Weights of a small GPT-style language model, trained from scratch on English Wikipedia.
Size: 9 layers, width 96, 2 heads of 64 (1 for keys and values), MLP 192 SwiGLU, 1.05M parameters.
Architecture: learned positions, untied embeddings, normalized queries and keys.
Training: 98M tokens, 5964 steps.
Each number is 50 + 15 x the weight over its row's rms, rounded and kept within 0 to 99. Layers, rows and columns count from 0. The size before them is the row's rms in percent of the matrix's.

# layer 5 attention query, 128x96, rms 0.171, rows 49-63,112-127, columns 0-95
078:68 71 45 29 50 49 81 57 42 27 60 34 52 59 66 54 55 34 43 38 59 45 48 38 61 48 58 35 47 27 57 63 48 69 69 52 49 51 57 28 35 50 65 41 61 38 31 44 33 66 57 67 57 84 48 51 48 26 63 90 67 54 45 53 53 79 18 40 40 29 42 47 82 65 29 57 29 58 72 38 31 48 63 37 19 50 53 66 63 43 53 44 51 18 46 60
162:58 71 52 30 58 54 64 86 44 28 72 47 12 39 45 44 48 66 75 43 20 52 36 61 59 58 62 54 42 62 40 52 19 56 61 45 52 37 40 47 60 48 31 60 43 46 66 27 62 51 37 15 64 63 44 50 32 47 55 50 44 81 32 68 43 51 75 51 50 49 57 51 50 87 52 66 46 79 47 15 30 42 33 62 49 63 31 36 37 38 41 57 42 64 44 58
104:50 88 35 79 54 30 48 38 55 40 53 62 34 66 45 83 41 46 54 32 57 70 36 34 56 53 39 77 56 43 08 70 45 43 42 34 62 56 73 73 43 48 19 40 63 26 70 59 48 60 58 70 48 62 31 56 37 45 35 59 40 27 75 42 31 53 75 34 59 46 26 50 58 69 50 47 31 55 51 55 50 38 59 32 54 66 47 54 26 41 66 67 49 36 38 42
078:20 46 73 26 26 43 67 63 30 57 51 65 31 50 50 66 30 56 73 35 66 63 74 55 47 49 52 46 58 29 57 25 55 43 86 37 78 50 54 32 40 66 60 60 56 54 48 22 44 64 53 58 55 47 50 59 52 44 56 43 69 56 59 51 46 62 73 35 36 56 51 54 73 51 38 51 36 60 76 58 46 46 64 66 18 32 64 44 51 66 06 66 37 41 18 46
090:58 63 48 55 61 47 68 44 59 52 68 66 35 48 50 58 59 55 64 72 63 59 38 54 82 46 34 71 58 65 30 53 44 60 50 60 51 52 51 17 31 44 48 37 39 53 23 63 55 54 95 70 52 44 38 41 56 56 33 79 46 04 63 67 71 32 53 30 38 45 21 25 49 27 37 50 58 33 41 71 62 41 33 24 51 43 58 59 34 40 69 57 39 40 42 49
113:53 54 62 60 51 55 45 87 52 26 63 44 59 30 55 53 68 24 49 42 33 56 40 57 63 44 64 50 44 88 46 59 25 68 55 56 54 56 26 61 47 42 32 60 37 30 53 50 60 34 21 32 56 44 52 32 21 45 63 40 50 60 37 67 58 56 53 28 52 66 51 47 45 89 60 63 24 45 37 19 45 17 53 65 41 69 37 58 43 44 46 26 66 66 42 79
091:57 70 36 44 35 39 45 48 48 62 49 22 69 55 49 70 31 68 61 45 78 55 46 62 35 42 60 30 46 44 80 39 62 35 35 48 79 72 35 66 71 46 63 23 53 69 53 50 49 41 42 40 53 87 34 71 42 36 46 42 30 49 45 43 48 62 34 81 91 62 65 40 32 58 51 38 46 38 54 61 28 39 40 66 43 64 27 16 49 48 54 55 37 46 64 36
094:76 77 63 49 48 66 50 70 40 40 57 38 33 17 39 59 43 36 57 53 29 59 57 49 46 33 59 61 47 78 40 64 12 34 70 51 55 54 41 58 33 50 35 67 34 57 23 33 54 29 83 49 53 51 25 54 57 60 42 64 34 52 52 53 59 37 34 59 63 55 77 42 49 80 83 56 24 47 33 49 41 44 50 63 45 62 49 31 59 56 57 48 58 77 28 78
097:49 55 43 36 40 60 51 82 36 36 52 66 34 63 61 37 69 37 14 54 36 50 44 58 68 44 29 35 45 59 41 62 37 44 43 31 32 34 39 51 68 44 27 66 51 32 35 68 37 47 59 76 62 45 29 48 64 56 59 36 60 41 43 58 44 67 32 46 50 85 46 65 59 77 26 75 51 83 32 19 54 42 49 73 42 59 58 36 46 42 50 64 48 75 28 79
127:74 48 71 69 52 51 44 74 29 51 42 51 39 60 58 61 28 76 63 58 30 56 54 48 51 42 51 44 55 63 37 39 23 63 58 44 22 29 31 64 71 64 42 54 60 33 66 52 54 83 44 66 52 71 19 46 42 32 34 55 35 69 47 58 45 37 32 44 31 70 67 61 35 80 49 27 53 69 40 23 57 45 49 42 42 63 21 48 51 34 49 59 65 84 36 67
187:64 58 62 52 43 39 56 82 48 32 52 40 42 66 60 47 62 68 59 48 24 51 30 61 70 55 63 37 62 36 47 51 31 60 62 38 42 39 56 51 47 38 21 56 41 28 54 40 46 56 67 46 47 51 33 61 51 42 34 64 13 68 55 87 35 42 61 24 39 71 53 46 24 88 38 87 36 78 63 50 37 40 39 41 56 54 36 56 29 25 40 48 66 67 58 40
109:65 62 42 71 29 38 46 76 09 46 73 54 84 42 43 54 43 56 55 48 62 76 28 50 50 59 50 46 59 69 15 71 36 66 61 58 49 57 43 62 58 37 01 47 37 21 43 37 60 45 57 41 36 68 62 39 42 52 62 64 58 31 35 49 57 58 52 42 49 31 48 67 62 84 47 48 35 40 68 48 56 17 67 51 34 62 39 60 35 53 49 50 58 44 38 47
105:41 34 44 47 42 43 51 59 43 24 73 43 75 62 41 27 62 48 36 30 56 20 49 59 46 50 43 58 41 51 78 37 24 62 75 71 38 65 33 41 35 40 33 50 24 51 16 42 70 37 46 50 56 57 41 52 31 39 67 34 67 54 27 63 90 78 47 32 40 58 70 71 48 53 40 51 50 35 34 43 31 51 83 52 34 47 39 70 52 57 38 50 54 49 67 72
090:56 68 44 66 52 58 49 49 50 37 58 58 47 48 32 36 52 32 61 54 55 50 46 25 52 75 53 56 25 38 37 51 32 66 52 43 62 44 46 74 49 39 19 38 54 51 34 71 99 42 57 48 26 71 54 54 32 37 47 36 60 69 42 46 51 41 64 43 31 56 65 53 48 80 36 45 50 84 35 76 44 39 73 66 67 63 20 56 35 43 43 64 45 59 84 66
107:51 43 38 54 82 46 35 46 38 38 43 46 61 48 09 39 38 24 29 70 54 33 49 29 30 46 27 64 26 76 64 59 37 58 60 66 50 71 31 52 35 72 48 72 43 53 50 57 39 42 59 60 30 39 28 43 60 51 56 50 53 48 64 71 62 45 45 77 75 21 48 64 55 24 77 29 46 35 54 68 72 57 34 56 54 25 44 61 75 56 59 37 47 51 53 63
092:49 39 55 15 45 21 59 54 49 60 46 38 49 58 56 58 42 27 31 57 39 34 50 45 51 35 67 39 51 40 37 47 53 29 71 44 31 69 67 40 32 79 47 35 65 62 65 38 52 77 32 40 35 35 63 58 48 55 67 43 44 37 42 75 42 69 80 31 60 43 50 52 80 40 68 41 30 60 60 20 54 53 53 54 60 26 57 36 61 91 25 56 66 51 52 20
096:44 73 52 48 43 25 22 60 46 24 15 34 58 59 41 47 71 47 72 42 55 55 64 70 27 49 57 60 16 69 58 66 57 69 41 80 46 60 46 32 52 52 68 49 55 50 31 44 37 50 52 68 53 24 44 52 48 60 27 58 75 64 67 35 41 70 53 37 58 60 60 60 38 55 80 44 33 29 47 53 49 39 65 28 55 68 62 07 48 66 24 49 47 47 45 50
098:73 44 51 40 49 27 41 62 75 47 66 44 09 69 38 50 25 43 64 66 47 48 74 75 53 47 54 38 48 58 51 55 57 58 41 52 49 49 61 42 43 53 28 33 20 38 94 51 61 65 39 35 64 57 47 50 27 53 38 53 49 79 76 41 34 82 59 29 34 63 45 66 69 57 33 29 14 62 67 45 56 58 35 19 60 57 48 47 46 43 58 52 47 55 50 44
106:30 54 46 69 28 62 37 15 55 56 81 30 23 53 46 88 30 57 63 49 69 55 47 32 57 55 07 25 69 48 60 70 47 62 45 55 48 83 68 53 57 41 48 58 24 55 48 52 42 66 47 40 53 57 34 62 70 52 55 48 66 49 34 45 37 41 72 51 36 64 53 59 22 74 51 42 43 48 34 52 47 24 62 56 53 59 27 45 50 50 69 41 73 64 32 48
096:34 47 99 55 44 37 63 39 50 37 36 44 56 43 41 62 42 68 49 61 33 36 72 43 31 47 47 58 41 59 41 46 41 66 70 57 70 83 57 43 10 61 48 74 57 51 53 58 38 47 42 33 74 30 31 76 21 69 50 62 65 75 56 60 30 59 46 59 56 39 45 62 44 44 68 61 33 37 49 33 30 39 52 47 56 58 80 57 40 52 18 42 40 37 40 53
098:70 54 48 36 79 58 61 42 44 87 30 56 55 49 79 23 51 55 38 56 60 49 18 63 71 23 15 79 56 62 50 61 35 53 39 63 48 32 18 38 54 28 48 41 62 57 40 54 58 34 39 54 34 31 42 54 60 52 50 41 59 43 37 51 41 66 49 44 61 29 83 46 27 63 43 39 55 53 52 89 50 54 38 53 47 59 69 62 62 40 45 35 63 28 68 45
108:45 46 40 28 65 64 59 58 46 33 67 40 48 57 46 53 64 39 73 48 47 59 71 19 40 23 51 37 51 68 67 26 67 70 59 77 45 76 52 52 44 59 30 39 58 58 43 32 63 64 19 36 43 44 37 60 25 22 51 67 38 60 32 62 59 77 33 20 51 78 61 62 50 78 62 44 34 53 47 21 28 22 54 44 42 42 44 44 62 64 51 40 49 47 52 69
109:46 39 56 57 63 17 46 36 61 64 74 63 59 67 34 35 64 61 42 54 71 52 52 53 36 43 46 41 32 42 71 64 40 24 43 56 74 33 09 62 65 62 46 20 15 49 42 65 34 58 30 37 50 78 51 53 44 24 39 69 57 60 41 51 62 45 63 54 46 37 53 46 45 23 71 68 39 38 48 49 73 68 56 37 49 31 29 64 62 55 36 59 52 57 81 67
116:74 61 46 28 60 56 54 65 56 28 48 36 44 46 60 72 49 54 66 66 52 26 32 40 30 30 28 70 62 61 38 71 71 42 30 47 77 67 22 60 57 57 33 40 56 59 49 53 57 55 41 32 63 37 33 64 66 49 67 74 58 82 56 21 69 41 70 66 26 33 60 62 38 44 61 58 48 37 33 46 48 39 53 26 49 14 38 54 76 45 35 42 63 67 54 60
101:57 53 71 34 53 45 24 68 38 62 58 61 42 52 45 20 42 41 43 58 56 45 59 52 55 49 54 15 32 88 29 48 68 32 86 61 48 36 64 66 35 30 30 69 54 35 53 26 60 24 67 48 56 60 63 25 52 56 26 63 34 81 48 56 57 55 42 42 47 48 76 58 64 60 45 36 62 61 19 53 26 49 59 41 62 49 44 53 21 47 65 74 39 34 53 46
102:45 64 34 51 76 57 58 55 44 49 49 52 34 33 68 39 31 79 51 54 58 28 69 77 60 35 54 39 60 54 40 55 66 51 47 57 54 37 84 43 63 45 40 33 59 04 72 37 55 73 29 42 66 43 48 70 61 49 49 69 31 64 53 56 56 50 59 41 26 86 67 52 39 38 71 55 32 40 29 34 50 59 46 21 47 57 65 55 55 51 19 60 50 71 26 40
150:53 37 36 27 42 45 55 59 51 47 40 41 44 58 45 48 50 41 61 32 56 50 69 17 53 54 49 15 74 61 76 43 72 57 71 67 28 65 58 56 41 51 40 65 74 23 55 40 39 84 57 46 65 38 51 65 37 47 69 53 08 30 39 71 58 57 49 39 63 66 40 76 74 64 66 48 65 31 37 44 33 15 58 38 52 43 51 39 49 59 76 43 44 41 33 47
082:72 57 21 62 38 44 66 58 21 55 73 63 66 55 55 33 45 48 35 56 63 40 48 58 61 69 38 57 21 53 52 53 36 51 51 36 69 43 34 55 67 64 22 28 60 23 36 47 50 71 56 41 67 33 73 44 50 50 43 95 62 50 45 55 27 31 23 25 58 39 42 41 36 47 49 55 59 44 42 40 42 41 72 50 49 67 19 67 66 54 21 81 58 53 43 41
093:28 38 99 45 44 46 72 57 52 50 60 18 73 53 46 64 89 42 63 74 64 46 55 56 46 58 63 24 33 42 44 38 36 47 41 47 49 88 43 52 58 59 40 29 46 70 37 55 60 61 51 53 44 78 50 62 44 47 36 34 46 48 45 47 70 51 49 31 50 40 42 75 45 41 33 68 38 40 35 65 42 36 45 61 30 16 68 75 50 56 44 72 29 47 57 63
142:41 62 68 66 59 53 55 37 41 37 59 57 62 28 57 40 50 61 39 58 60 38 67 62 50 52 42 65 11 43 32 54 45 46 31 28 57 34 70 36 39 53 56 31 51 72 58 42 70 25 24 41 53 33 66 21 55 35 51 50 85 63 47 25 45 28 49 63 69 40 67 66 40 45 39 26 45 71 59 57 71 82 47 75 24 55 41 44 58 40 35 82 41 53 60 66
094:43 63 33 39 51 50 91 39 60 55 41 46 67 23 50 51 37 44 73 67 59 40 59 61 40 48 24 54 49 36 49 38 41 52 52 37 58 62 36 50 47 37 48 69 46 85 91 64 45 47 62 29 56 40 28 42 23 48 52 46 27 45 56 77 52 53 62 56 74 36 31 19 54 41 84 57 60 43 55 73 81 41 36 67 54 44 38 34 30 58 41 46 50 72 43 62
# layer 5 attention key, 64x96, rms 0.169, rows 48-63, columns 0-95
085:67 51 49 30 54 38 55 37 54 77 37 67 44 48 65 45 29 31 53 57 77 52 69 31 68 49 60 51 44 76 69 35 57 53 56 62 39 53 63 31 55 54 47 56 40 69 45 31 46 52 44 40 35 52 45 23 33 57 52 56 59 46 30 37 54 76 46 40 44 40 45 87 93 41 65 46 69 53 25 50 38 64 42 70 51 45 53 21 38 84 41 51 35 08 61 32
110:43 61 49 42 65 57 38 32 48 38 66 27 29 55 47 76 32 57 49 48 64 55 62 28 34 26 60 54 47 80 48 60 72 72 43 51 22 27 48 72 62 28 64 27 58 41 54 54 45 59 56 40 35 53 52 52 58 42 58 75 52 57 57 48 63 82 71 80 37 50 40 57 35 32 84 65 52 77 36 33 48 63 52 60 33 41 55 58 62 32 05 41 45 38 38 57
088:77 47 60 57 57 51 72 33 34 78 50 49 62 27 42 50 52 53 55 37 42 56 21 45 36 64 65 49 47 50 57 49 28 28 44 49 56 68 67 62 59 65 00 41 45 43 57 50 41 57 37 38 54 28 72 79 48 51 52 47 71 81 42 47 47 41 54 66 46 54 48 55 89 77 57 63 47 77 60 36 40 32 46 55 19 62 36 45 27 57 32 61 47 54 50 28
098:42 47 59 47 56 41 30 46 22 32 69 50 20 46 63 69 50 66 84 38 63 62 42 43 25 47 29 40 35 13 54 59 63 41 73 44 33 56 31 64 57 36 73 45 65 07 68 47 32 54 53 66 58 39 70 58 51 70 30 66 37 33 53 34 21 54 57 61 28 44 59 36 51 48 45 46 45 65 65 62 76 34 51 52 41 54 45 50 46 71 50 57 63 69 41 71
102:52 58 63 27 67 47 55 40 50 70 67 20 31 69 66 76 35 41 61 61 38 89 46 43 19 22 66 48 54 60 58 53 45 46 50 44 65 67 40 54 22 70 58 46 34 65 49 39 31 67 48 42 64 40 44 46 46 58 24 37 49 68 48 59 56 63 42 48 45 59 66 59 52 48 56 61 31 54 67 38 44 20 44 66 18 39 76 48 58 56 37 64 52 36 35 96
090:83 54 68 68 58 43 60 36 63 44 54 69 84 51 42 44 41 65 54 63 59 33 44 68 57 51 42 70 80 54 43 68 58 39 58 25 60 40 42 39 42 25 52 51 46 64 50 61 53 48 34 65 51 37 56 35 29 58 50 52 43 44 48 65 37 16 29 59 64 71 57 53 00 20 50 48 43 39 54 57 69 47 49 57 77 69 40 42 58 78 55 68 62 53 26 29
109:54 52 52 23 48 20 42 51 19 53 84 21 45 49 23 52 38 61 50 60 57 47 70 58 43 44 43 40 56 62 51 46 63 58 60 84 32 56 38 48 44 76 22 36 42 18 42 45 71 85 44 48 41 50 44 52 32 42 49 64 46 58 16 70 80 50 43 70 40 46 66 72 52 65 50 62 47 61 52 39 52 39 58 39 44 42 28 76 51 57 28 32 54 75 50 51
090:55 34 37 64 28 35 64 40 69 69 69 62 59 36 85 29 51 68 55 53 65 42 46 63 45 30 48 54 28 56 63 50 57 60 25 42 57 42 25 59 76 47 85 21 63 59 37 74 39 32 26 47 39 45 72 59 35 67 50 48 62 39 57 36 38 39 33 32 65 56 79 33 49 28 46 57 41 33 38 70 45 39 72 68 49 58 54 61 48 49 30 19 48 56 62 61
110:75 73 68 59 32 75 61 55 33 60 56 20 52 61 66 71 47 64 40 51 45 64 18 50 35 63 38 71 54 53 43 45 70 17 45 41 72 55 17 41 60 60 37 29 51 31 67 52 69 22 45 41 78 50 51 55 59 56 59 61 83 54 60 58 39 42 43 58 52 44 77 45 34 42 37 52 42 28 57 28 52 43 40 28 46 66 35 30 30 32 62 32 65 52 50 64
106:75 71 51 55 55 74 61 83 43 44 41 35 53 44 48 43 64 62 31 63 44 47 37 60 52 41 53 26 35 67 19 46 50 72 53 43 33 43 33 51 46 57 31 60 41 34 47 53 47 40 56 26 23 37 77 80 64 36 35 56 47 61 38 73 51 29 66 42 29 43 62 25 41 80 39 69 54 78 66 44 13 35 50 61 45 49 53 41 59 60 60 66 72 54 65 28
083:74 67 24 40 48 28 71 27 45 55 38 38 55 46 32 89 61 56 50 57 55 42 36 64 57 49 60 39 40 31 60 30 60 41 37 51 57 51 53 25 59 55 34 18 66 32 68 48 53 47 37 50 58 56 37 38 60 74 39 67 48 39 41 44 33 82 59 67 51 52 80 65 37 46 20 73 43 77 66 57 35 41 59 29 47 73 74 57 62 57 57 40 41 53 42 18
089:40 26 42 21 51 60 66 31 74 47 37 48 92 53 28 40 47 36 49 61 47 36 68 43 39 28 59 35 61 72 57 61 61 61 43 67 53 37 58 42 46 62 44 75 75 54 53 22 38 69 39 68 61 47 40 53 74 66 46 47 22 48 26 54 42 74 48 39 41 50 28 52 43 63 54 53 23 48 57 30 42 45 37 35 60 56 54 40 48 99 77 40 46 50 41 39
092:60 46 60 72 28 40 49 19 43 49 26 41 96 53 71 50 53 55 46 49 72 50 42 42 42 55 50 42 48 37 40 42 39 52 48 41 40 52 43 55 53 36 36 14 60 45 52 70 50 70 48 54 45 52 47 74 72 24 55 61 68 51 43 64 44 39 45 46 36 49 55 50 34 39 47 50 30 42 70 57 57 42 99 40 42 57 35 35 48 40 72 50 53 31 59 40
103:33 49 50 35 53 52 54 50 62 71 51 26 77 54 62 47 56 56 52 75 48 41 73 50 39 47 32 41 35 46 59 21 57 61 45 55 59 43 58 32 57 72 70 51 40 59 37 79 47 63 53 62 56 31 72 65 31 57 76 39 46 31 44 30 48 31 57 60 46 57 49 75 51 16 12 27 49 34 29 64 27 49 57 62 34 27 60 49 45 48 26 66 25 80 61 66
113:54 39 22 41 38 44 52 59 17 39 68 52 60 52 29 48 44 33 74 31 42 31 61 40 53 63 52 37 42 41 27 25 50 50 65 64 34 62 35 45 58 77 50 39 23 51 50 47 79 37 22 20 35 59 63 51 41 35 74 57 73 65 42 32 61 58 47 46 46 65 64 43 73 32 50 48 66 50 57 60 88 52 61 37 34 41 43 68 76 65 30 48 43 74 56 71
094:60 89 42 41 59 40 58 22 40 48 45 67 33 50 38 41 41 42 83 68 54 95 60 52 37 59 43 54 66 37 79 47 57 55 31 47 75 48 54 67 41 51 15 69 21 47 61 18 88 32 54 48 47 46 39 42 57 52 45 54 41 27 60 63 38 41 56 35 42 38 34 61 43 57 61 62 24 51 64 47 67 49 42 53 60 35 57 34 40 41 53 52 19 60 44 50
# layer 5 attention value, 64x96, rms 0.116, rows 0-8, columns 0-95
096:64 73 48 70 61 45 51 33 40 69 78 52 50 54 67 48 84 35 48 33 55 63 68 68 37 41 58 45 36 54 50 74 50 55 17 65 46 59 44 44 58 54 30 43 61 44 65 54 41 45 00 55 70 49 62 60 51 24 29 74 65 33 39 31 42 56 64 18 65 42 43 55 37 45 44 33 64 40 45 70 45 59 45 50 57 79 60 54 34 54 50 71 39 64 39 52
095:57 60 57 12 45 67 23 39 67 73 27 73 53 38 68 56 30 61 47 50 30 64 43 64 28 54 58 66 36 28 45 45 15 46 69 53 62 27 54 61 58 49 51 45 44 48 50 32 60 63 54 35 42 51 65 37 45 31 42 35 57 81 52 39 20 40 79 60 59 52 58 62 05 49 52 45 35 57 65 34 52 57 36 47 49 54 57 48 78 62 55 52 56 67 82 63
094:71 16 66 40 52 90 44 59 29 50 23 87 41 43 63 39 36 38 68 53 40 74 51 77 48 54 47 55 33 58 65 43 41 44 28 30 63 27 33 51 54 48 63 45 45 54 55 34 53 58 57 39 68 47 40 57 25 48 35 57 72 23 42 50 62 46 23 73 50 50 56 61 28 53 52 57 65 58 70 57 24 46 60 70 48 48 34 39 72 42 39 49 87 42 62 58
101:57 63 44 40 56 68 32 57 57 94 69 33 33 28 91 42 20 25 65 41 35 12 41 54 58 61 59 55 59 37 63 55 24 56 23 48 46 48 54 29 56 50 36 51 57 43 40 57 54 46 72 54 52 44 62 64 59 72 52 43 60 83 50 51 30 33 49 53 35 32 31 43 67 48 37 85 64 43 50 58 60 64 43 54 41 21 58 37 58 58 44 43 57 48 72 63
095:37 44 24 36 50 71 71 60 61 47 53 58 51 61 25 76 41 44 68 44 52 52 42 48 61 70 44 52 57 52 70 47 40 66 65 29 62 44 80 40 45 60 40 43 45 81 75 33 62 51 66 66 37 53 56 73 26 59 46 42 50 20 37 43 69 47 32 63 23 60 51 70 43 56 35 53 67 39 22 48 48 27 41 47 51 52 12 59 71 39 55 53 47 62 43 02
107:47 30 50 79 64 50 73 38 67 46 67 35 51 58 62 76 39 39 50 54 57 50 43 48 55 72 73 62 53 41 48 42 78 45 62 62 43 53 48 31 54 30 42 48 39 43 41 60 45 48 41 53 53 68 49 19 81 38 22 34 49 77 52 14 72 30 70 26 62 42 34 68 61 65 82 44 30 77 40 54 35 53 51 39 57 72 56 49 66 59 65 55 59 82 35 51
097:34 41 63 46 62 44 56 47 52 51 68 47 45 47 47 40 55 22 33 58 48 53 33 51 44 44 60 47 57 60 35 31 41 57 44 43 36 33 47 64 48 33 48 37 19 25 78 52 68 59 21 79 61 75 71 41 30 32 43 55 54 56 78 95 55 64 36 36 65 34 82 22 47 32 50 19 54 59 55 54 52 78 45 55 58 62 35 52 42 77 46 55 46 50 54 22
102:49 70 34 62 15 45 14 57 57 29 44 59 48 55 51 35 70 51 64 71 55 45 44 66 47 69 51 37 59 54 66 43 72 56 41 69 63 67 30 57 63 55 42 64 63 62 56 53 53 34 40 54 55 00 38 68 54 61 37 29 58 55 47 40 43 64 65 41 36 18 59 68 30 48 57 71 63 74 43 48 33 36 71 39 51 41 39 57 62 66 66 70 63 52 39 21
096:68 51 47 15 26 79 66 46 58 44 55 76 46 38 42 51 58 62 58 47 55 49 32 61 46 48 58 31 69 49 57 37 38 79 46 40 18 41 49 36 41 52 76 52 75 68 47 44 49 33 31 45 32 65 78 46 57 50 63 63 56 90 54 36 51 41 62 55 38 56 49 63 55 50 29 73 27 35 61 20 51 33 47 64 53 45 49 88 49 41 76 53 47 63 20 50
# layer 5 attention output (transposed), 128x96, rms 0.139, rows 0-8,64-71, columns 0-95
091:07 24 54 42 24 68 31 67 59 51 49 52 17 42 54 50 70 53 43 51 47 58 59 50 49 33 60 19 55 47 49 55 55 32 57 45 55 46 61 36 38 66 99 43 65 71 58 57 56 39 66 53 59 35 55 57 54 47 74 31 36 63 63 57 47 51 42 36 29 47 63 30 38 67 64 65 54 77 37 33 53 42 46 72 50 33 74 66 62 38 55 44 40 25 52 56
083:68 54 26 37 49 34 39 29 39 19 63 39 71 58 47 76 56 62 43 50 45 38 39 44 76 53 35 34 44 62 46 43 61 47 62 74 51 65 50 53 60 39 64 44 35 53 23 59 72 20 61 64 29 35 76 49 59 66 65 53 67 22 39 59 56 03 59 46 55 55 63 71 51 56 57 54 44 34 70 77 49 50 42 32 43 45 46 75 20 48 64 43 23 43 65 56
085:61 71 51 19 28 25 39 42 40 32 48 31 63 24 34 44 49 68 53 54 68 68 60 53 80 52 14 59 58 43 52 62 82 39 55 24 42 62 65 46 58 86 45 28 62 40 70 46 17 57 68 49 50 66 41 35 67 52 46 51 38 55 47 61 40 36 83 55 59 78 31 57 67 30 57 48 75 43 36 66 33 41 40 60 51 45 49 56 44 53 52 47 34 54 52 41
095:30 21 56 60 59 57 55 35 33 51 46 63 97 38 30 38 46 19 54 54 46 57 52 63 48 31 30 66 71 46 54 42 62 52 74 47 40 40 17 45 50 52 86 29 46 52 62 25 40 52 31 64 51 64 66 58 32 53 45 59 43 46 21 22 47 56 70 72 85 53 36 52 49 44 44 43 48 52 42 68 50 64 85 30 58 50 42 54 42 43 57 65 49 55 71 38
090:62 45 67 66 37 58 58 45 38 60 58 41 48 48 25 36 29 32 49 61 54 54 49 58 60 41 23 72 31 76 40 64 60 61 49 41 59 55 56 42 53 59 50 74 39 39 50 63 47 54 63 21 45 78 22 19 41 41 57 50 43 43 59 47 53 54 45 42 70 26 63 71 75 15 70 18 59 33 57 42 36 70 30 68 26 32 55 45 72 49 43 74 41 59 33 78
089:56 27 33 46 65 77 40 18 31 30 47 48 54 80 42 41 95 56 18 52 61 20 52 43 58 56 66 45 27 62 60 77 34 53 41 68 58 51 53 62 40 46 78 35 50 57 39 38 48 64 34 45 45 52 33 55 40 49 55 58 55 60 36 51 61 59 44 19 42 42 64 45 66 69 26 48 35 36 70 54 63 56 65 80 58 31 47 48 64 56 75 36 43 37 69 62
089:66 55 41 45 45 41 36 56 45 58 59 36 21 42 54 79 38 70 51 41 61 22 50 41 46 27 61 29 56 62 58 25 56 19 44 38 63 52 67 30 61 22 69 71 55 73 69 47 44 42 85 44 60 36 52 68 74 63 29 14 35 52 42 52 34 55 91 49 34 61 44 37 41 50 66 51 45 52 67 47 34 53 56 45 61 60 38 54 44 55 58 38 51 79 77 46
083:61 53 36 57 53 73 75 43 57 69 59 33 47 29 49 51 55 59 53 55 57 65 28 27 48 44 62 67 60 73 55 79 18 67 32 35 59 29 64 44 17 71 21 30 48 39 50 64 28 82 39 36 43 38 59 46 51 55 34 55 45 48 54 44 61 54 21 49 42 46 69 59 66 74 40 59 33 40 46 30 60 43 25 65 59 39 46 16 62 75 39 54 61 54 44 71
100:33 47 48 49 88 86 57 50 41 31 67 53 99 79 59 35 71 42 58 55 64 43 54 54 44 43 55 32 42 56 40 88 48 49 36 75 60 40 58 43 39 54 24 65 52 37 32 70 46 54 57 57 37 64 44 47 36 57 47 66 54 00 35 56 68 36 39 45 63 41 62 39 44 60 42 27 55 41 45 33 51 53 55 35 39 39 63 49 30 42 35 70 55 62 45 53
102:39 47 51 64 53 30 41 38 50 45 49 46 54 74 52 44 50 52 60 78 60 35 47 33 42 63 57 29 72 39 82 41 36 45 70 36 40 65 43 67 52 67 88 61 61 37 32 55 34 70 83 44 46 60 49 30 67 71 58 67 27 53 27 67 56 49 58 40 77 46 40 50 40 09 36 60 41 39 66 47 39 37 38 30 52 24 40 30 54 41 52 48 85 35 45 46
098:31 55 52 58 40 51 64 26 49 62 60 47 34 79 63 33 29 60 60 48 62 55 53 52 41 43 30 34 64 28 41 50 77 59 54 33 42 47 45 41 48 35 46 46 76 67 68 24 46 48 55 49 70 74 36 62 45 53 52 48 48 75 48 23 27 41 59 56 29 33 35 37 66 99 62 41 60 68 49 62 31 34 50 52 63 67 45 33 52 48 26 45 45 67 55 38
103:32 37 32 74 54 45 34 44 55 44 44 47 36 68 48 73 62 40 40 56 58 42 17 42 44 61 41 44 58 52 19 34 50 80 50 69 49 40 45 66 56 41 46 79 31 46 52 47 56 65 53 54 33 72 71 64 32 33 52 60 52 50 45 32 32 41 59 29 15 52 56 57 74 98 43 60 42 46 41 74 54 24 65 58 44 50 37 45 46 76 83 40 72 39 50 44
104:35 44 44 61 41 32 50 24 59 50 32 60 65 71 57 38 35 83 33 62 44 37 47 44 70 66 49 36 37 47 53 55 49 56 58 30 62 58 41 41 42 40 76 63 30 71 63 07 70 29 58 60 74 43 29 51 44 37 54 50 47 40 78 61 43 35 33 56 31 71 49 35 61 84 62 38 62 70 49 45 35 34 85 61 47 60 71 71 58 55 33 41 56 39 34 38
104:31 57 29 41 80 71 38 50 29 53 31 47 34 33 48 63 65 50 66 70 51 39 44 64 27 45 50 28 52 48 37 45 48 60 58 56 12 57 31 50 60 29 76 82 45 49 52 59 39 38 28 64 29 45 35 46 59 16 47 53 62 51 83 63 35 68 53 46 46 62 44 47 44 43 52 85 55 41 50 52 76 64 48 58 47 66 89 52 51 36 23 61 32 57 48 57
118:46 66 53 49 46 73 71 54 37 33 64 66 47 45 59 18 28 16 51 64 47 71 44 74 51 45 35 72 49 46 47 49 28 41 45 36 52 64 43 53 37 05 41 49 43 54 52 65 68 36 67 52 43 47 46 71 32 76 69 16 25 56 55 65 41 74 44 80 79 55 30 64 35 39 52 57 62 52 52 48 33 56 40 28 43 55 54 43 51 31 65 43 32 41 72 63
105:44 44 66 45 63 28 37 61 60 19 67 54 46 65 58 13 57 51 49 20 69 77 66 46 49 64 30 64 44 46 64 60 68 28 52 37 37 33 40 55 51 77 56 52 67 56 41 44 59 59 50 66 51 11 68 33 59 67 69 75 70 56 39 42 40 63 39 58 54 61 40 83 62 40 40 47 28 64 49 45 47 51 67 18 53 49 42 29 66 45 31 50 38 33 25 64
111:46 33 55 43 54 57 59 58 55 64 30 61 57 58 62 26 61 64 55 70 63 39 53 36 59 44 46 14 67 16 36 29 75 56 64 60 24 71 58 37 37 39 39 41 46 21 53 45 81 42 61 39 39 71 58 46 54 27 69 46 43 70 20 39 54 51 50 25 53 94 65 39 50 44 28 42 43 55 47 48 70 61 42 31 59 68 67 65 38 54 49 48 55 60 79 41